Part of a small language model's weights.
Training: a variant of Muon for these matrices, 138M tokens, 4212 steps.
Each number is 50 + 12 x the weight over its row's rms, rounded and kept within 0 to 99. Layers, rows and columns count from 0. The size before them is the row's rms in percent of the matrix's.

# up: layer 7 MLP up, 768x192, rms 0.141, rows 284-300, columns 0-95
# down: layer 7 MLP down (transposed), 768x192, rms 0.0703, rows 284-299, columns 0-95
up284 111:54 51 65 57 56 51 52 48 47 47 38 67 44 41 26 40 66 46 43 36 68 67 54 48 68 44 66 64 51 38 46 46 45 34 32 63 44 62 55 44 50 34 46 62 50 49 35 43 46 59 44 53 55 34 43 48 53 37 90 49 41 48 18 45 67 55 46 42 47 41 42 45 50 63 45 60 48 50 30 49 47 52 47 46 42 47 47 43 74 66 66 67 32 67 46 56
down284 108:50 51 59 43 39 44 65 45 37 53 51 67 58 56 58 61 55 69 55 69 42 66 46 45 56 27 45 42 36 52 39 52 56 40 39 65 49 62 66 28 53 26 58 62 42 70 63 64 39 31 56 61 30 53 55 66 47 85 70 64 61 54 46 30 50 67 55 48 44 16 61 48 33 51 59 53 53 64 40 60 53 46 60 57 55 66 38 51 43 46 56 68 45 44 62 41
up285 103:47 52 49 41 38 32 44 54 63 50 62 45 47 58 37 51 51 38 37 56 46 57 45 54 32 49 33 48 56 35 40 39 62 75 48 59 65 48 54 35 51 42 29 66 53 33 73 45 59 62 46 41 28 58 45 48 42 56 42 74 42 54 76 35 49 48 36 61 39 48 71 56 50 42 24 32 52 45 50 23 37 51 44 19 65 45 51 57 53 49 61 43 60 34 42 61
down285 103:49 44 48 51 56 32 46 48 67 49 51 49 43 51 41 40 49 52 56 47 43 67 46 65 39 57 38 34 57 36 74 70 47 62 40 58 44 61 33 51 48 57 56 58 51 54 71 33 49 51 48 46 53 31 61 49 64 53 28 53 67 57 51 41 43 80 64 52 53 55 74 71 35 69 33 34 74 42 58 44 42 64 43 32 47 51 60 46 52 39 29 44 37 68 68 55
up286 089:47 54 15 56 70 47 68 42 34 36 28 56 54 42 28 56 21 63 60 50 74 57 33 45 52 52 47 53 26 61 51 56 31 62 71 67 28 63 35 72 53 43 41 43 37 59 38 49 45 70 54 51 35 35 47 65 54 46 69 48 34 42 69 50 45 45 42 49 50 46 62 53 67 58 41 54 56 66 51 55 57 55 40 44 29 55 66 42 50 34 36 54 39 57 51 57
down286 095:71 54 46 47 48 31 51 58 43 39 57 73 56 49 69 35 53 43 29 36 42 46 46 26 39 54 45 39 73 55 26 58 50 38 53 44 64 58 54 32 43 32 58 58 43 59 34 58 48 61 56 54 26 49 43 61 50 44 47 52 61 46 54 59 54 33 64 53 52 84 49 45 47 51 36 45 53 32 42 26 51 45 65 62 56 51 33 68 70 54 57 32 84 40 54 35
up287 095:37 64 79 37 52 73 37 53 51 41 70 49 63 36 68 28 53 56 57 64 58 52 57 50 44 50 45 59 44 50 50 50 48 52 62 63 54 46 51 32 63 50 79 45 27 66 52 45 44 52 41 38 38 41 48 39 83 40 77 65 44 61 22 51 22 56 45 65 32 55 68 39 56 52 55 56 36 31 43 46 37 48 51 53 28 42 24 43 39 65 49 47 45 36 47 61
down287 093:45 60 35 45 65 47 62 61 79 54 50 41 23 43 52 43 34 43 47 59 39 68 71 41 50 46 69 58 51 46 37 66 49 45 57 36 50 55 29 43 33 75 57 60 31 62 62 49 56 54 60 46 52 59 34 58 60 40 65 43 56 51 67 58 39 47 60 67 48 37 46 56 35 69 49 40 55 60 37 38 66 61 68 72 57 25 42 31 55 49 62 57 47 54 47 45
up288 089:37 42 66 53 55 62 52 44 35 27 32 51 51 68 68 73 57 51 58 23 57 39 46 62 48 59 40 63 51 57 28 53 78 53 69 77 35 65 57 47 75 46 59 34 62 31 49 71 42 47 43 42 71 69 54 43 38 66 56 44 44 59 64 65 49 57 42 75 65 33 52 62 55 40 50 39 36 51 42 19 67 67 46 43 56 47 40 60 52 38 46 41 47 40 55 45
down288 088:64 44 46 71 41 47 43 48 78 47 39 35 41 55 53 34 62 22 56 50 36 34 28 48 68 44 27 32 57 53 61 50 41 47 61 56 48 44 55 40 40 68 41 62 54 59 40 57 38 41 40 48 56 49 45 58 58 42 50 36 64 55 40 70 10 46 45 49 42 32 56 64 57 44 52 55 29 61 52 47 72 53 44 50 63 47 54 46 46 52 68 36 65 49 42 34
up289 091:53 55 60 34 38 21 73 52 62 62 50 38 26 49 47 50 42 63 26 60 46 59 55 57 66 54 45 49 42 70 37 44 41 51 30 63 50 54 41 32 45 52 46 36 38 64 53 54 37 60 39 55 45 61 64 61 62 53 69 54 39 77 50 48 62 46 44 52 49 41 54 65 59 51 53 48 35 50 53 39 41 21 38 50 63 56 59 70 62 27 45 56 57 50 72 71
down289 093:43 57 66 24 41 35 65 39 31 40 61 54 67 58 41 45 45 59 53 51 42 55 45 51 34 71 47 62 55 57 60 43 53 29 37 56 54 44 67 54 59 46 36 54 57 61 43 50 57 46 47 39 67 38 59 66 31 66 47 31 44 54 57 67 62 63 40 50 64 48 67 61 25 70 46 62 48 54 60 49 48 47 35 66 54 77 65 76 60 50 51 49 63 43 52 71
up290 109:44 51 57 46 60 57 21 54 54 36 43 44 58 41 52 62 56 60 74 64 47 46 39 62 43 43 59 42 60 34 70 20 52 50 56 61 56 44 42 33 56 58 49 53 62 51 38 42 77 36 51 45 73 40 50 57 57 52 30 37 59 71 30 51 57 58 42 59 33 53 57 45 74 37 49 66 47 55 57 67 42 53 56 39 46 42 49 65 34 47 49 50 60 74 47 49
down290 108:50 71 46 64 52 36 46 42 45 73 28 53 62 53 73 47 66 53 40 46 61 58 26 44 42 40 57 33 69 42 58 26 35 50 47 41 50 39 53 60 60 58 47 52 49 60 61 28 58 47 55 37 54 42 64 66 59 36 24 59 41 58 61 50 32 56 40 67 55 40 55 50 25 41 52 34 65 50 42 57 58 48 47 41 63 56 86 50 53 50 62 40 47 51 56 36
up291 097:43 49 45 49 48 59 53 62 64 40 50 60 52 27 38 43 67 46 45 47 42 57 65 46 33 44 55 57 40 52 33 53 66 54 43 63 51 46 39 19 46 47 50 76 18 35 70 42 53 52 42 77 45 47 55 55 33 42 56 43 54 42 52 57 51 51 46 39 49 39 56 44 52 54 49 36 46 40 67 44 48 40 44 53 51 44 46 57 57 20 52 66 69 39 37 47
down291 095:46 44 23 44 50 61 67 57 54 48 48 49 49 63 52 45 45 36 54 44 26 76 41 46 43 56 55 39 64 58 72 52 43 44 39 46 41 77 56 48 58 61 63 32 52 38 41 61 40 60 62 41 60 48 44 79 45 52 49 29 52 48 53 45 55 37 24 58 56 33 55 32 65 46 53 43 50 38 57 26 63 67 36 47 60 67 43 58 72 48 50 66 58 56 46 58
up292 095:56 50 43 58 43 48 69 41 46 45 59 59 31 46 57 43 47 60 61 37 54 68 68 52 43 61 39 42 33 52 43 58 31 38 51 37 33 54 66 43 52 57 46 52 37 53 34 54 67 49 50 52 44 37 63 47 54 19 68 45 49 53 44 57 55 42 44 47 40 31 49 51 66 42 52 54 62 76 63 39 30 32 65 31 52 57 62 36 58 37 57 48 44 64 48 47
down292 096:10 36 38 47 64 56 58 60 56 58 62 55 36 48 57 27 53 53 67 56 47 56 45 46 39 58 54 44 52 65 29 32 30 53 49 57 55 58 45 38 35 60 40 51 62 55 63 63 53 51 49 54 83 70 64 54 69 41 94 36 59 48 46 52 47 38 47 65 53 55 26 37 34 47 56 67 49 58 45 42 63 67 27 65 41 56 59 67 47 57 38 57 60 53 35 41
up293 095:55 52 42 45 54 36 54 55 46 52 78 48 42 46 46 57 29 63 73 49 63 55 56 37 44 58 49 55 59 57 40 45 65 34 37 49 43 63 50 49 33 55 48 54 73 59 41 50 40 31 56 45 41 59 34 44 42 43 55 62 20 56 46 67 41 44 48 37 32 44 49 63 59 44 51 64 66 32 49 34 47 63 42 38 52 38 54 54 53 57 27 49 55 52 68 65
down293 097:51 57 49 64 37 31 56 50 37 69 71 37 44 46 53 47 46 53 76 57 30 60 52 60 54 37 66 33 46 53 73 79 45 38 53 46 61 41 47 36 43 49 54 39 39 41 52 47 58 49 30 45 28 39 36 57 32 61 64 40 39 62 36 47 39 48 68 62 34 48 46 50 43 54 56 55 27 56 64 66 70 43 50 47 63 38 43 52 25 55 28 59 68 39 54 54
up294 098:59 69 44 37 61 67 68 60 53 79 38 56 43 55 22 58 48 50 49 69 61 66 60 39 65 61 51 58 53 63 48 41 34 43 53 43 43 26 51 63 24 57 62 37 57 28 63 63 57 35 71 29 47 48 41 50 72 50 60 46 53 35 43 53 40 46 60 39 53 47 58 65 53 37 49 43 57 27 42 41 44 61 30 46 46 66 60 68 45 49 89 53 42 57 44 69
down294 099:51 46 53 58 67 36 56 55 51 55 52 49 32 63 65 71 39 31 47 53 39 73 49 65 47 55 58 50 67 64 39 44 48 55 34 65 54 46 63 49 67 41 43 60 63 46 52 47 51 40 48 45 38 59 51 72 59 63 32 47 64 45 74 51 49 39 49 34 53 38 20 37 46 45 33 53 35 66 49 43 47 20 52 59 63 42 34 53 79 39 52 40 40 68 48 41
up295 102:26 64 24 59 38 63 44 65 48 54 65 50 49 63 62 58 58 33 57 55 48 34 41 39 38 67 58 62 27 62 54 20 67 51 33 73 58 47 53 38 55 30 56 45 57 72 40 50 39 55 74 46 49 57 43 48 37 56 56 40 41 58 44 58 61 50 46 61 27 56 47 53 39 66 39 67 47 39 57 54 52 53 56 31 59 57 68 37 43 46 54 38 46 42 46 33
down295 106:57 65 50 65 40 57 40 60 44 49 43 45 34 49 76 62 70 42 56 69 42 60 50 58 63 61 58 73 75 73 42 50 65 36 39 69 90 39 45 47 29 48 42 56 62 59 33 46 30 61 56 36 54 36 40 46 28 46 55 65 46 49 28 57 55 59 48 55 14 57 44 69 68 68 55 61 41 46 44 52 64 29 59 41 38 58 64 37 25 51 43 60 59 39 62 34
up296 101:35 39 40 33 44 38 63 28 63 34 60 60 44 38 72 42 64 49 51 44 40 66 52 44 58 49 46 53 47 43 67 50 61 38 51 55 51 44 63 24 45 64 78 33 54 59 44 58 58 54 73 49 69 51 55 21 46 34 42 65 56 53 45 58 48 45 63 37 44 45 49 44 51 44 71 30 36 52 50 72 52 80 45 41 51 58 52 55 31 48 53 46 45 31 39 42
down296 105:64 34 34 52 66 65 55 50 55 33 54 46 54 20 52 48 63 50 41 50 37 47 49 62 55 31 54 48 35 58 52 47 66 44 77 52 72 58 66 45 72 32 56 54 54 57 53 50 64 45 23 56 40 55 42 49 36 49 28 62 29 35 46 64 62 51 55 48 52 32 48 42 33 57 46 44 60 63 59 62 76 47 42 32 66 19 30 40 36 35 29 53 70 48 56 36
up297 107:56 51 54 43 48 65 70 33 55 41 51 51 55 60 34 45 55 57 33 36 35 54 57 42 45 47 45 68 45 49 41 33 21 61 50 45 54 44 40 59 43 36 45 37 51 35 24 60 64 40 73 68 42 63 57 17 46 22 64 29 32 40 60 33 75 49 55 36 69 32 31 67 50 38 47 49 47 54 54 62 72 58 44 30 49 40 52 33 54 32 34 44 40 67 52 39
down297 104:46 54 61 46 43 45 32 49 52 47 36 46 46 38 56 37 46 22 56 51 48 35 36 45 37 51 79 70 47 61 63 44 68 71 61 48 50 52 59 55 57 28 41 27 53 46 65 55 52 47 34 88 66 62 54 20 59 34 59 58 57 41 40 49 53 58 41 56 40 39 47 46 54 30 38 41 50 37 55 53 54 72 54 70 54 55 50 37 55 46 59 64 65 63 54 24
up298 102:73 45 55 58 58 28 47 63 55 62 69 62 50 50 82 34 65 47 45 46 49 48 61 63 31 70 54 71 62 47 49 44 66 64 35 61 52 49 50 38 68 65 38 53 57 58 71 38 65 43 64 71 53 37 57 53 50 55 53 56 55 57 54 51 42 31 46 51 58 58 48 62 49 46 36 35 39 52 49 35 57 35 57 54 66 48 48 48 44 50 74 40 66 53 45 60
down298 099:31 48 55 52 39 71 41 53 55 58 87 39 63 38 54 62 34 46 56 64 48 62 73 54 47 38 55 49 61 43 31 44 59 57 56 47 45 40 48 56 43 39 70 61 37 59 46 42 54 44 63 42 46 33 44 33 39 58 53 38 40 21 67 39 57 64 39 34 55 46 32 14 49 58 42 59 53 36 25 50 53 35 33 53 61 62 35 36 67 62 40 61 61 35 46 41
up299 110:59 69 58 46 63 54 47 59 36 56 29 49 32 30 64 46 43 57 75 49 53 48 61 46 40 58 35 75 34 48 45 34 49 49 64 43 55 37 54 59 52 30 25 47 39 70 56 40 72 29 65 33 37 52 64 38 61 35 66 40 52 70 44 42 54 44 57 67 46 20 56 70 25 44 45 66 50 44 46 56 45 53 54 65 41 49 69 52 55 44 56 51 38 41 56 70
down299 105:30 58 55 34 56 45 56 52 50 57 57 52 69 49 52 38 39 52 64 26 55 75 53 51 63 44 49 58 53 53 43 50 43 77 38 41 59 54 63 30 44 42 47 45 52 47 41 58 49 14 46 54 75 54 53 49 62 56 41 44 52 41 36 47 51 41 35 56 51 69 57 60 31 59 51 44 45 65 40 71 48 70 49 46 51 50 38 65 55 31 65 74 62 61 42 49
up300 095:59 39 39 44 75 55 47 38 47 47 53 22 58 32 58 34 61 59 25 48 66 42 48 55 27 50 38 60 79 34 51 62 60 43 46 54 61 50 54 31 43 42 48 39 57 72 42 51 58 47 70 34 51 51 18 39 55 49 40 44 55 40 61 30 58 52 63 39 43 71 64 52 53 62 67 25 49 56 46 62 56 47 54 37 70 43 50 48 67 34 62 37 55 48 46 59